Part of a small language model's weights: 10 layers.
Each number is 500 + 25 x the weight over the matrix's rms, rounded and kept within 0 to 999. Layers, rows and columns count from 0. Numbers have three digits each.

# o: layer 2 attention output (transposed), 64x64, rms 0.104, rows 14-63, columns 0-63
# v: layer 2 attention value, 64x64, rms 0.124, rows 15-63, columns 0-63
# q: layer 2 attention query, 64x64, rms 0.14, rows 32-63, columns 0-63
# k: layer 2 attention key, 64x64, rms 0.153, rows 32-63, columns 0-63
# gate: layer 2 MLP gate, 128x64, rms 0.17, rows 0-12, columns 0-63
# up: layer 2 MLP up, 128x64, rms 0.164, rows 0-11, columns 0-63
# down: layer 2 MLP down (transposed), 128x64, rms 0.147, rows 0-11, columns 0-63
o14:483532508500549517522450482476453462423511490518457517514508488510471498545509484509508490521504510461513484510454500527494514520449484499481499503492484447483508497499487488505494530490495509
v15:481520501480531523451487472515499494471484504519516498547508501478514495477536460527537504545479520522503472464467515520497525497474458528560472499462537512453484498495515527459507521473547493
o15:517518577509510496470499499512475480523563496480498480508461465509481484480518514526518488433478474466485493512534517508494521469530475529499504486509551538461484519529510485458506545501473481
v16:545474487506495508512477525536529514523498452526536489520457501460539481500528528524482484506518512499529533545497501509499458542523526523511512499487526545508476487509456495498478478500499458
o16:588523503485482474516515515506491537546518482527531502495527456469480483506529461549459481495520501525516489497516483509479502492519489503459471483509510519493544504511530508541498463477482492
v17:485486545514511500478424494482450495506507478533431524542510491486486536499530519515475478483536493483492507475493475540469525480525538519538501541456502488503469521468554490473463460467505506
o17:510478471511479501536488521496479533483549520446462445500466471479475500515458560506492486475573469523451544477545504502525505497477518499447502483536474510492521490516480492506463502504478476
v18:471516484506474539495475497454446508500507499488493485498521487500520464525500468521459505485491463516494531526559479444489518483506521532569476525499515510512493544488502469558548505472500501
o18:506466521505501526508510496489565531480475532450492530492453493525513490507494538492472503506543493456531501464484539465499530574522550505480469492501492470545532522472495477485484467533455459
v19:494467499529476530524470438493525525518477545492497524510471494470519524488547534506530550544525529486501488518510516508534485512451523470513491490496493495440524476495548495508495533500523472
o19:487547490529504532525505455486467524518512559530528471490481438505503502492492530507464488480482567500465471513491520484490528505486465479504494477465521509438436508484531486488518544489471444
v20:472488494447542504508490520476489552444488526541481538522506488542516520499425492443516510496499522434486510532475487534447475472472494544462512460489500542452544541492492477495480483495481507
o20:489478491484533461569507519473501550506542529469500482557489586441492531488516507434517523503481509482506503475568496563471442496483481465497481505503472515470468472559497473464532518543514544
v21:471463471527483518530522509541486491506497477542514502516553490465457474423459458487494528446481522497513487481519476512494482527459516526527498496492505520499497482503516486490484523536563559
o21:492536456500505520474491472502537501545472493522499506508494476507482498494493489478560497478486475470522507485465470537520436508523457509438518444521441469516479514499503471475495514520491477
v22:501502506491530493500510488520533511532525567460544523476512515546496538482532519505480512524449453500517483515545469488497461509499546526522532466511422471505477520531479467479484509484518515
o22:459467480538543459558468503571506512532462480489526535526498473512478501489468520507454507512439489482509465537443548506496525522515524500524499494494478482489478540507515496487505504460540518
v23:545481504520497490500519512526532522525531475473493483528504440502464484556458526523498462511523452506491498445529457474477481508513461533478486481452509513503507463501527485491499500500497521
o23:512479458499428455482477486475513497496520472450470517507483495475470521574491516512529494460482481514525461462457472493443488455517500516493531547466485499516521495511502507493479473508540498
v24:518467501462494478469495458522467480477494543534510465551497501464526485541546572471466486509481490473528519485507486472550506520524457528489473512511484491520521470489478519492567484506485547
o24:436477477514555492486508516465485511470555483477487526501497465498542528516511465546506484490505522446488520491459553459447507455514507456498479533471478530470542500486469452551466539469469473
v25:492518465471466511526521499489448469456519487499495504455477454567508521490479476477466531499497504498516479502521515522481519552508507525464481456513475497454505500504501522510470527461478512
o25:486514491500486552533468489511515497476465506506476490506505565518455517474476454504467547491509508474495506482483495509522485504545471532491514504465473506506489527492505518512570498532511558
v26:523509500472468544536499436461554453492504478504527478488498492515527480453472531505491490510519454494470452477432438488524472515485502522482439519508517526487514499497506471503517509559502519
o26:493498462463519451488516476527559510478484515487500535510502517519471516498520513559545483500499521503510421452474476459499458461477514514468501491470521526499487471423547517459500546502507496
v27:496533561536507508469549490502494477474504495546508481483509533506540524532489512459486443534546484451503529528497544489514501496446464508533483536535519508512494476527514464483480488475442489
o27:577456524563482510487518521473496485497557515499488522495516549550488464461509474477498470534536509509509485508508484506521478472518508482538513552461466484448505485484519587531457552495480482
v28:477550523490510448532487532566474469494506442493526524489501486495521493523548465486510489518468476477458502492493560491485495531484481496459494527497503521499526489535503479493511516538559496
o28:489511525490463486506522465504494522482504431491486533487518489509513470447523507509540518524546485446471443526465509535498493458476451536524484512496493495497509501513498529468471462496452546
v29:487452485498489489549493495464492456478501574501504531469505496467517554513506445505522493489575484520467524496501475504503517490550529511538496510518491506506513463520498503534467467513456562
o29:530481472469520551515488525549500495437515566522508498472496554483477496529482468529552525550523520516531527459504547468492530477510506537497476493524495448457502547516453511493542502489528435
v30:511507489528552478503515503495469509444437500485486528465523532507506516469466541516462481512516467500508515512554509525558491537489523489509499515510519443520506494486484516490463539510516508
o30:493486504517503476510512453473472478558523474514511471483498505540515518470476528532517463547531501506500499469504514520546500535506490495499483494505491490547502529488503499568511540509539486
v31:445526526504514514468520509479537495492535487474469493487543479515534552497515465472519532481476540436513504490487487502510478540503524512492512489508455515512531531467493477511473518533485500
o31:463492466505521491492521511465492511451489493484479519564484532512485502444465470468473489563482479534505478519502529523536471508488465551514506479535492526456494526497516498491525486507470476
q32:492519504505471525483515510506485487496495499490529516493493499520487508505505492470516478522477481492510524527549517497495496503506509496487508487507498492493473509531481525512508492515509516
k32:529489546506488495529482502488487508515495502493484488480497494504518511492509474498495506505483523514490460523477478509474472506529495495488523480498511491495526484485507493468517485452479479
q33:447489491492464513464539495507505510496494496499530499506480477520458471517505529481527455464500475496525499496534515497492516485518502492499495473503486475423470515539474521511501466501513493
k33:516553494496518504519488463498523505524501488511501472505507521487506530480486482484510502552489499502515503494498488518508477460492505535490528520511509480495500488498514472495513547486485463
q34:532500544488439513486501510515514495512550485502472534500486512491491491515529485496464487490469517511518474496506518492472514500502512502504482501507497524491488506514516529515509497480498502
k34:481526520478492530506473506520513511483444505508522489509476505505474473500515500510529499515504468524507513497533509491512508497489521513482517502498490470476488494525509500503526493498509508
q35:416518531470506515479533507509524504495531492484514522510489515516478480504496471497520496505487476521505488466509517466482529445516527495485485511517468534442472518535492516487520494500490483
k35:494498489515483509491523449521504517517520499517522473524504526443474479467479510474495516508499499496526522513470496502497499484523497501481562504488501476523497491453469512513489512458493455
q36:461531519486451497472533514508498472505532501493514465475499505469492487522513483561445487513483486476473454498468494513469528520510513473476482496510482506490503519527477498514516489521497473
k36:489491518506487497462480475506496473535496448493502522488471508529515481486523514493484535488509510500475499485514488515502502519513503520489488520477511475495479467506503469508496531516499516
q37:498526532511478486471486517493490482480527506469479576474472498531518514505515509494512479535554523518529482461476511497483493529458513493529500509548497497503508513526497541528511506489506526
k37:501484507430467506491479514502491491490480478495513513527497496522488521467486500491474483508481503482451511490501516513476473522508441522507510496485496487502517487520513522480488498472522479
q38:483518516482515486514489461508530474488488483461491518498461525482494478538499472477497472501496453505543487460516503522504483464497501521515495487537471504441479507491521499463545505487514477
k38:506489510540472499483516489462508488479519524508518508460491507470482479481532524494482508478529507467538490520466521483494510467506491541493497516498497475480502480488549465547504518498483505
q39:570520484482488507523464488491505510491483509483476500502482482508525505518496511521544495475553451509542493467483488497501508559487528462493485511552528489459527486540539530482531512504500525
k39:491520510519472495496494538489543510510458531508535534534491522501522504489517487484519479514460485515526535482500525506487479503542481516527495510493517521462512508501531520513516480479477480
q40:499478502500531464502500485489507511530504515533526472500530500514490528505456539497550505515426546494514470470455484506485419460463486496508515477476481470527534530487501498520541453514507504
k40:471490504520475479497458535538536502538501500554568526477502462486493545526491493491510494472504549548510490509543499513443452457510492558477502482538549517492528499483506503495497487517467485
q41:498460477483506484506512516503503525524507516499471467463495505515475505482461484541541484481475501510521470493517486482508456474449522464495483490453498497494558557510512541498523513514491526
k41:554522472452506511451499574519501518532466515503456497520517549569492509502531507522531482469451474513504477532515472468567545472500500443466523540446481504424505545552453519443574508518534531
q42:541486499477520506474485481459450524492503497589484493515500485469503460498511507479467474510533480514505549483495454494534447483507451528481498478503493497526494495453473500521451532495538532
k42:493501527480510472468494499481473503530500471494462524479510458489501558510552505497478497486472458481487495517449444498472471494467501487502500508492511539508516523464514518500486521510491470
q43:456490468463572491580504452445526475479518454475526509531492504519505533505550518523483504523492494443487451467523581465501492490536483486477485469481519511495463497466582528534500504573497513
k43:558503502571541513579495502470497496522524560516475486478517492548517484539489535569451507512528486484480480493514524468492483513484489477506494463523517555508544462510412506505478525528467513
q44:477487455453536469446514523520520504486471523436479480503514484482508495448479503512491496487457515516483480469485495486525470504514504508532493502501489496454496501521512505444495488522483537
k44:524478424483454476490443505533527445498476472511475496480512527488495510524483510487506481494526489535518503495528520484544477531467518504520484499489494499532543493494512498505526468522506497
q45:502515544529516549459557526506481470507532536514524475467468487500453498509494519530495476538479501459476520464477491495497515435479495494506538533458538504417510483523484503519514553525426462
k45:454472486541445480522525490518515490510489533503496468495498508486497491542504509460474489500490552527468555528510471513497477499513451576485531548471511497526473494528511502466494509478518497
q46:504493529510497462523450496502495498481481520499535474540485469537519495498507501541508494515433432518526535509516521583513520450546485524519494533471501488534511473494487474507499504565522479
k46:467481508478459505519465495536470542604517506462528499501507477551495511504504490510513520508486465508519519534488513509446525511530538526521505486464493495498484509503460487535470531509511486
q47:524522496494524457503506453486554559539497506454497527485475539487464517464514450488455534521500459495477488493497517502554512493468489497496524515524517508514523470475542514487486478528486505
k47:517511495515496461515558491484482468519518523486490539482500517539495494502528497520477455455495534489475456513503506472494509483502544494525491429535447521494505513478487486497468529543511495
q48:493517504501474526491508500507492519484529494494533519494487467507470471505501476492490438484491493524508478490534539490524522477525471514464496481502505482474472498540475515504487491505489500
k48:456532534527498505481512510482516497500513513507532477505514514472507484490496475492509499524502530511523504522504498513495503475504515523470498515482507474468501535478488505512509533452464437
q49:481511509522496528482466493490490488495487494503508499503522501509493509483512502507484487455510513521490491510516491522506524514512471525507501518481502489521507500509512485493495498497488504
k49:471500510480514489488492483562484512486519531521533482510532512488504487488471509470479505512511469475491500480508540490505545455491507522484471509493531508479453521501487497518523497524490494
q50:542474516486515512533509463516470476449477507506484498495483492482516508474526507488465484482486520505482540531475489543508530541519501525550480494491511526516542525493516523492482496467537502
k50:496503475497526493498480456501469475512546555505515530497520480549523481507498494485508583521492500440505486523514508479520519556462509495502466532517483501504485484484477499528511529550500540
q51:473478492498466498499516535502494520476518519485514521488476486496514482507522488489499452489465482536511493467496508502501500517508481496509513510525535503476518525513492515502487483498480499
k51:490522493471458505533541512511515501515475510501515496535535470497472497484488509491527496489513479521490481482508502516528488500503516510516485509518485496513521503488502531515527485506487476
q52:491503479518492509485489507513529556502524496490504555492497474521511522501467518487537527502543511540545481503514534455459493482443536507498518477499552450482506519469507504499493503525483521
k52:502476503509482508515488518521565529509491489518512518515526492487522553526478527480465441547493471534487543480497490482506501473550471493494540522519503507467499486502517487471477513496497457
q53:534495506508504503514474507499487472478540510494509510462490489508551538476500508479516504486486512477540536489531455500543503471494471458488515530528461499510532445470536460514492518519527477
k53:530497488440500529511540498498530529514546513483512513500517494528515509507457494497500465492493505505486519475524474513496496513520470468516523482475509519495495542519522506468455500553443496
q54:489491526497475501442518526526506502474512514514517501504504513482513518501535480538519455454489510496499483501506492501466514521532498489537494478484526509503492514509511458507533501505464539
k54:520513494465504502481510503494479494507471493505489454516543475535477522488525524504484522495456485543490511464518505470523521511528532506488472525462520483459503532541496504519523502524514528
q55:478507480494503466484528546511542516454505538472516498532483506552508517503485487505551499509510482524482468469512529495479486446528485478499493512479539535514494526434483525537508490536470483
k55:481526524537459464494507515506490524514424456522515441486475456483487513513465518525516529473504509537512511449457467509507507488533492522505496510525483490556477483512445466464531494484504479
q56:487544563481501503465497503479552494480542457468490518478536483460494508498520497460496519528533460483504493502498526501480479496515493521485509456505488485524465479495523484503526521513487519
k56:479526509528528460497542511515513532518487478470500506508486531471536504483473468456546499548530476547468505550515503499546465528502504514491505487565515542477532467455538494520483482486536484
q57:540472487471523542504529493518480528495521485481455481517542486528507495438526498468526520476487452500473530548541490460527529517509532468543504531445509499504525522508503515479490497507515538
k57:496487479545445475510515514532475500496560482540532476447525487462482490508474513498489469533498486454476504514528484497494544484518506480504485513481505455530522476472542476469452515489485453
q58:544526501464503464453469491507544489473499526479490502530526527508483489503501540533493491477510515478473497530527518556517450531487556444544498543514455505501507506526546459565529479481516499
k58:509536523526474491439544478515502454484474528471549503467498491513582470529484519463548520545493500517494510501533463462525497507512513496499440478476570535530499526500492552501487517513553509
q59:551525470511497486500439533519515501510546512527525496493534464495517466550502481498504457510470537460491501521496488474496516474535446490472530474473472513523517511511474490447527494476486505
k59:494482472518525553488465478505462485489493441506526463551485500486499482490514469501519523527451501528472524517474513476520479424483508525525511488454532541493518448493497475512510524497492483
q60:469508510453497523501493480542562479589504423513522528548500488496449472480527557558504562476481505504524488493488507500475545496495493481515518471496492522532495517514435496512523512484480527
k60:493509489508562528516517485512482499490458486518499506495504476528526456479531484522504496461501454497497530526558522470551480482556431479493513507446496501510501498540523477525506484480503495
q61:482491448535467520549474551521487488449480494550480460540468520486491498520550468485463535481467449424462502476453507570538460498512468457467482476512494485500467518478444420519500460532493476
k61:542547526492452547491485493523534529510537480508491535499513492492451522504522502461505541533508452517491553475477504481453505468555487534456477493454480538526488529529443479542500529559457492
q62:505512487499519527522522472523515569461471509505502459443514490479492510516517541517507524525525531485516542473489503492506488502483472520516514536453525478519474503541461521537496484513552507
k62:503499482485512502489485501470515510523482517468491495459524522500462513480548498518486506559473504499465435485556527468469511520497478529473501522511511493503509525480514519487516500482525480
q63:443487512539483501503534455498502477554493523535488464527491520463505479513557518523548497499524488526464459454504498512480492500501517511512446508574478529528515479491527483486502460533473512
k63:505567518504486482461522491465501485472459515533505496524504447493474497475479523513501482506516482520497486515503494568461532490501480538502537447462477525505533509497461533518498493489471498
v32:483499534526535523546510472491473514530522516491507497494537502495499487504468501456553508438507505514508498553498454473495526490548544535484482487521513538484473513484500482498491498484506506
o32:498500523504524466515511472500508468557522502497475512521489474469511462499516527544489498502550507511501469479465520482530480569466508500502492481539514473494525523492482526489479486513494499
v33:473486484465478521505516509502459514482529536504504462518487490509516487492515520486488522515505471493502485487532477466538500542489444465460497513523488499446480517488486517509491544491518469
o33:553496492521474447522502488513492499513544473465481516548472484505515481529514473490529523508493533470530493485512505484489483479493535495532504491486451495508515454487514494497510487499505500
v34:554495464500491527514482506537505551486469500503463480485499549469488514493453523482465477474500470493508527487486493507467475507495482540522511526496476527509508469492525507452531523470522514
o34:461467516496491463497512511527526507515447494495521508523508467514510496454497473510469509507498525501499505508484492496514498520491499534512510467508493531531487493487514491516469461456492497
v35:509489520535485528506466519504494534479495483460463524516443476492456545540510499497475508472524507466512442510476482505498463520486481502511523534479490470484489482511464513485470486505504508
o35:503516478483505461472524496509496541503499476528532523472505504510513553502515523490504473518494480474512473471527520471448521477479523535529465504490472469508486496494543518506455484481513466
v36:502503502471548503483510517519494460459490475482530491490479484536514514531547537505478471489507537520518496494448523505494538487508508500511507484525504499473472520503519535484528472531507481
o36:537470478506490510471493481480496495476464512477488500486453509501493536519475525495510473492494474481500518493538507538505505521548539485494499483519524485506497516519521530518511468514514511
v37:503465488516505479466501518486497520519475493536529480506513468435523497534499474460469503514523505492484490553467495538478496523524505487517435463509549520518462513501519493446507505479500485
o37:434507490508525526481484497528490471492508496505494497493507498517485473482491508524526507470496538531549472515495490535544498514493519548501488477507500442490512486474524488491525482509515495
v38:480479518500485513479511470504522478488525476529543492509480517485510493483503493550540505514493443507528493475479479509489461504516455484514511543509525504433508573516493495509529502521516553
o38:532576474557534493518504495500489530513481511488490519481516497554504492506501488452489485497495508497475516518521489497523508443480551496485490511534472501519477478504481503468494478522457487
v39:493511545504525492496489452504483502452495510490493454479503506488516505514460481525466545526494498504447500530491486495525478480467517467526498516527474504509488520500487507487476507485506464
o39:460507471525496482500485490518492502497506477485517520491522522471466523505487502469488548500531518524555502488518527500457491509514464522469526488510505521520514478504513534493516531479526512
v40:520490493553496503491516518511452506554545458525497513510529545466526507533486510494487468500528518507519567543491494512481491508530481505451500515497486497482492485469503503518461503479522483
o40:457482503455550487488496518518510497533476477475503487532469502513483488527508503548519477456489504526484461474455494469489514518469521513501514480497502508480493507498475517463522480480507517
v41:478506490477509480521509481537456468532508493496521514484507559450531531504502497512484511486513544534497450504508501488469481472470477478520482524511508520501480481468503520493518488505459518
o41:484508519510531512500512497517536497476515531494507512477478511502498460502487475503499478503518491497532524490485524483486491538528548518498466465545512519469490520516503478509473481460549511
v42:479475496467462490525479494494483501493515471468487499512499497555481510482522489490523491443527488514509467513500521514479469456477515497508492470440498519476481500493532523461498532524524483
o42:560487488508515507486504533506467486459508485522502478480507492489505468533518500535499519544490493455452462516522542507531511541498516501508465501491520487507503503508466525517539471478478484
v43:492524484532506490479474507497484514477539482504490465479465513511509490499480488500522532482519486479516516551543486472461501469485514527516471486509500492510513505490514450506500471519500461
o43:463501518488511476531480510529485455488489493528502471506539509464494517528528526499481496478496485501502510504472538527490515509514498513470489494481515483473507487496497496477478500480483518
v44:507510485459498512465488502489510469477490519504531463499513472516551501506487518518482498549493518468463483540414529501500470506488478498493529505493501446495511485520492481527513505511478501
o44:522507505532455534509465502489502516521505459518497469491478520490488502494497517460526530471470477547499518469560496514490516508529479496465493498486549523498473506528515515478507467496507479
v45:547489486499462504510483484523460523455489462510521521474483515487499536505511528505495531465518487499491522473488524507509519489500492486499509505525475516526455460545489454501498524540469542
o45:516506529506521494484518507542502507512491531519516488508506490475490508483471478504460463504473498498511518510518522458495486487519487522525510493510500523460505481468528543530478511481506527
v46:489481502493506527501506497463476501520464513535522505515502522477545548497518478477511560484514548494525511485496486520486504542459489479488514527500500484479490502477517527470494458501508505
o46:493528507503468478498505499536493495552515489484513530533517507510471455499531506504551472485519467520522473503489508484501488498543531548502452502512517501485481511492467485545523499498489509
v47:533519493506509550486545471510469493501498471486531489458506470473491489521537444485488511489482492516491545490491457480469478508521504563458481503494529470493457493496511491477464520410479526
o47:470511497458518475462494501514528516547507520443480500505488525486545504464493523487529521464523536540494466506495489488504526538434503496516488497534492507457494477501521508521507485475491541
v48:478490526462548474525505517546532516491499532508522547486525474527503488488487516545508462490551508495500499510511511519482493497465528516511486487516479498533501495481480479462471511520494497
o48:512481539520493521522524479478467442491520517516491498489506509499510524515457462501479459511511529484500501493498528525471482504514491512490491474497488493539521529531491488486507503506489533
v49:508488498525466480513495514531500491482512518519513512497509497500525542486496500470502461531504526520505511481513498473486503470536510471491538516516505537462504506503508494470521499483475486
o49:468510496483505497477542503500517514526504500494486535512479471514493474535498460529477501511491497478532557513500491522537509506506510503497487482497498496521507503503466495518476513497492492
v50:525517498532492520486486513488497509504460522536508515530542502489469480491489487542472535501473521527498521514509474480511528478479474516531513497483512463437462496472513498506516513490524499
o50:424507506482485479520514474515502523488503521478511487516504499491516499488526533467503521474501504523519477514508495498485500484527496496513492536506519498507524518482482500520513472481469469
v51:480483521474447510492488489493531478488492520517503512511563504505476482537502516469512542509475489481496492547503531465542493514457487510471507447557494535482513526475473492490459488519465506
o51:529515479516504498559490496518492490537544509486526520473491489474502501528505487508502506505513506552528512491533512494503500499513541459501508512480501483543524510502537486467537503517503486
v52:493520493520471491491533474528533498536501447489474496500540508515516476520501484508481471496529461549481513494496444483505492496495532450504491515519525523470509488498523464510485509515500516
o52:496480446502568486506491481493522490492502478457513522490476508502498520479487504512463500494518524477520496523498508479513538520462498494508495500506495525462506548488519514475537498505473504
v53:453483522540512504511471466514510489505462518479491496514484546489531560503493477530516529469493505514486515453498485519551523502514465508539482521470494494519508474465490466440512498466457506
o53:476531512479507495436474514519500522497489499528501516496519486468483477485550511456487504484491494478520513562478486461479464522493509517505512491512508502544494512494458475517488472483503534
v54:515511531475483494496525498468494532511463516458499485489486468527540517478524521488502469503474461483496536542502488496524504530507450484503483536496507499476484539493477504515510513510457469
o54:511531459474517490510468502483514513500522479473479496526476472494465484503532485454553528523467491489466474470504496486508486493472471480488494532504501514555503498477512501509518488519492531
v55:519534483503528505519528519478481525489512535502504508535459480516507519505483488485495519479534483505513483483495493483510483472533462474485502484482507495493515525495473508490520527478538522
o55:540494518517484480481527472497485474493516486518491525509495460506502502499509512496527495521485538511502497487502506505515484471505494516517480511517493508480490483495459495467465510502502474
v56:497474484538509467476486487460466492494511517468510506483488488530498492496477454523495479475479496488505466512507562507526501513498487493474495491511468525474453522487527523505524471506497485
o56:488528502496480461524509485487515486495484527505523484515500501483484492546519529504514521518509518445472470482526515527475503499517514521476501502519517482489512496541512512504535495524520465
v57:518507496487484496513509515476511515508495461509475528444482478502513506523524519475507510496488542543515461548506467539480486518527483475497521459517486504495506497532479522512471500466491506
o57:522485478495531521491517479505526503538531518482523503535491489512493510488468489492554506510528458511470473487480517498539466491450493509538485488469490515491542476492505490489479509499511476
v58:487495521510493467487482472496486469492479496474523514475508495488478509473480511511515504509538500433465502496484500492492511514508462453492512512438510500488526479497497508473526506480532511
o58:496528501474495506497509535518509527481485493513493532470487513513490505462507474490473509497442525498511472470500521510468496500480524496466488511505492498533487489505467525522514538527496484
v59:523519513500523472498462496496480474493440528498475546550517510501508517476512487491488459473497521483492501525486517494498480524512508513520481503554504459469514512501493498462492479492519506
o59:468501472496488487495524500468533479514471488518508498500483496508501518504500498444503479536510533512529470487530513514472474532502520461495503507471528486507473534500524459503523495530501486
v60:534524537542474534509514537495498448458515471537538516512454471503517513486499531495479540492567486463489545505492473529529501506516501501498466479505494515500543515471518505522490507481482500
o60:533493503497526486518499508513500499499489500498498496521516493473467492518458490499527455505481507527564493504475503520505503483463498514519489496515459500504490488505460532506464526536509515
v61:484503530483453544485512507480475524503477512481469487506486465467521514515489488488520478499482524481514537510510543493504470513470468464526505475517512475496523512532508529520499513526532501
o61:512511474479483503493491512523510508527535482498523511495504509525510517533495512513510502534477483522473469485485490500484511473546518503502530496506499530492489479498484475529487485497474507
v62:506518546483460488499519523515482494505493476540497517500489491513481500550502516533481475507484449484471503464515492482469477508516483509518519473503509504488490484526469554495527482490481486
o62:510465451505521484510522517500470528490517523488518488484493491512508522513490499494496494512453527501473518511552504495497498488478477520497490511530506487520515484484494470469471531500532520
v63:500519482478501498455476488505518524501501517470466477484514468531511491489509538481516561498517486500502524518575484461535465497527552480515478495479500442487477512480477512517541468553487518
o63:488502501522505492514504502464466463490544476479495536500486473477516489525556473501495496497509489482509461510509534524490509476511501482529480548495531513516484475492538501519459529535479511
gate0:513474481531482507498493527522491495494506530485497498479490454482514481477500487497558522498492506512484460519447522470461529506504517500491458513525469514525461494469500518514498522500476482
up0:508492512482547498463496450485525529517491486500496514507481512539530534487487510511489469469507510527504522500547484506536502501491476473519526526522503510510565509487542473477524493498545541
down0:524462470525562520490481501475488466504505477456461525451490503477501544502520514515517484449518503522493514513493483503512523494483475471527492494458512488472531468513480499487477481520470544
gate1:470500463527526498548499510548486493474507484502541495508471490482504481511515490499506505515518506510516498454483516488495510490521547505548510502501472514525514505516537536468504474501538455
up1:528516516479536555498485477514554528531489511506456473485522540500518506502523519512539499480502491491528520507517463473452509481497502515491524487498517504518473520485532495531528491461512470
down1:450508504505516442474532497528508497478503455512481498473506482498510480475532487543499502545513511499509460520479503546528505529478511509502491525498530501477537478490501498474458480476475528
gate2:428486516509487534499485548488509502513497470491471469526523487493478477530534467490482458503439483471497501531496446489541495491540493482473511524481497519499536497527495491487489465504531514
up2:523526469510535511477511511529526475504527555522521474497487510505503500438484562514549498481492496511525526510484502475446499478480491470503536480509493466502478480467511497485485512490482460
down2:481500449515461511533482515491478525535491502528457485482501453499516495541503462519541482510447472516508490512505465486527483462514514486475538543472496541486509494496487509508495479524534535
gate3:484484489491501486485518496513544506546512523509477517496524507479524509498549506530510510456482539500506473466489440546498487479516563474490493538471478483479497490490467481498506485525473500
up3:520500510485516461507496486501517487492488536517491508481469525472487494508515501495488498476513515522506479489480495543502477484505538497494477488482504460471497474496483496494526509501477508
down3:515471524468482506505508521449503520448474513484521505495475494463484539474465520506448513510532520521534514500499489527520473535491500525507539528502557472508493530476507514534520502512518473
gate4:525489531520490525522480479524497480490483497463490466474486488526484541551497553519459466525504497544492496431517514475502532505511471481523515521488517473500467493559510470485514491502489504
up4:487482499484567513532484473495493489505502481487519481494485519477513526505497504493512495510498487532459492484521488479522483487435471498485506473505475483490502533495500492499534507574495514
down4:539506418528493522521514497490472480533524493538541504488514475476488480504472514495479478494494450459506464521495508493498494511503534482465489502509507486477534512474495529508497522505503477
gate5:535524482487487497468488494494521505519506529552538501522527504485502480501554517490470478510444528558469503447506471448513486508525512488498483472504544468492523488506501517518501520425556488
up5:459512549521486486522526515511453501488517483482447482515496494507480489480441493518555506498480490481510504547517514513452503471503486535472501554468487519488459465469497437537454527524469506
down5:577507473501524539473503481480497501516508516534517531491509443477511517502512532516512475520481541510501509486479498471504468485506479481489495481486525505452514484531480531468505519444482469
gate6:476472496508512515528498487555519513488496532479443521461503487486506507538521469499518484483471514496566486518531521486512479449551505492433522520539503534502493515482465492476523521491488490
up6:504467506489429496484459492464523533483481472485509483494480546508493510475514517447482495471466471496464490511534476492560515543477464486535497507491534536540488531486498559459526465502502515
down6:504507479540558499446507495495481477503519454521516490507495504534518501489502544491516528478508491454441500483470534500458521513493518491552491504492473504475524510513516503522459468484495490
gate7:507491458549552498500496508503471550484517465466538545486504525503542496450470510516489514499525502534462493486519505472531512494475480501505500490523503510489525510451545519497470487496523503
up7:520488556491472477482516560505517474504507515501516496497522512485512513474546451504490521504451550577543469498518535486498497522497494500543476516489454541523455484505509520495503526474519513
down7:419500472513530466507538489499492486537499473505488508501520507493526464467488523505472511470514510519469474490492470484515499541515516486492507440520517492494497496459542507536489468525506505
gate8:515493533506505474504501511519480462534473517525501480478527526511559510491500492492497501509480565535515528526519493499486491473488480484540483480531530535508512524494512489516484512510523466
up8:467489495490514502477501509508499493473525499488466492517509494462514509510504485527493495518509526500491477547492534493514468542483494504504509518492494494459494478483486508527490511478458513
down8:538502521495478512488524529512480483542525526537504482489548490512544483504507469523510492496479494502492516542537526515484503459499469522533496503489507550511513488522516495487466502468474494
gate9:464523480485513479496515565520503483479490486500420492487517513473526506495497493494490499526476514484491488481501472504495488506489517493511531503494489488461518553490514503520507493497521506
up9:501512517460552476507535518517516472498494510487474477515492492474507455519500524512495513485524549516498503478499502498482501504507516514512484495511495497476495493496475507518516493504531524
down9:513517480488503489536527518488526497523511491510502520519458473456495513489477490472469481523500479506503526495512540504515513501496475535494544502499539493497487476487513500492480535472458495
gate10:502492465485491472510499492488472591488517491476475506508489466480477494509508521471498547466513459461495551526487526494531489473505504471453514490526447490493524494489468486516434501500457459
up10:501515499490513506522495477498525526479475472480507499480532498530476536508525473494526505519478485455471543476502492510516518495512540546490546480480444461538510527506529520458461509538519500
down10:555518557521511536466482513503539495493535504519477517508515481497526475481459501491503467508488495487514484544535455515474471536504512526514519501523533492492472466512521512510466461485497517
gate11:514495479499509500529485446491493514544447544464494533539489473510529510476479534531514515545485517470470526527545466483550495522469486498504457489551487478492541458485517515529473471503477494
up11:502491479467496495476468493501533477451501461514503498507510570538515495498521472476517510483483508516500513493524489532490463470493479493500501473488488506527457506513486508469502492506512525
down11:495497470499497483471529502483497499466558478521538464487518543522493503549520493499494504469483493526551451474452500509459490515548492474505519472486512484531469518523504496508536509474493492
gate12:484515521530529481493519465509514525510503506476527512481542507531533510445521515560468483515510475462488483467468484478519505483465499480536522494483486489488510513471484452478522513493470519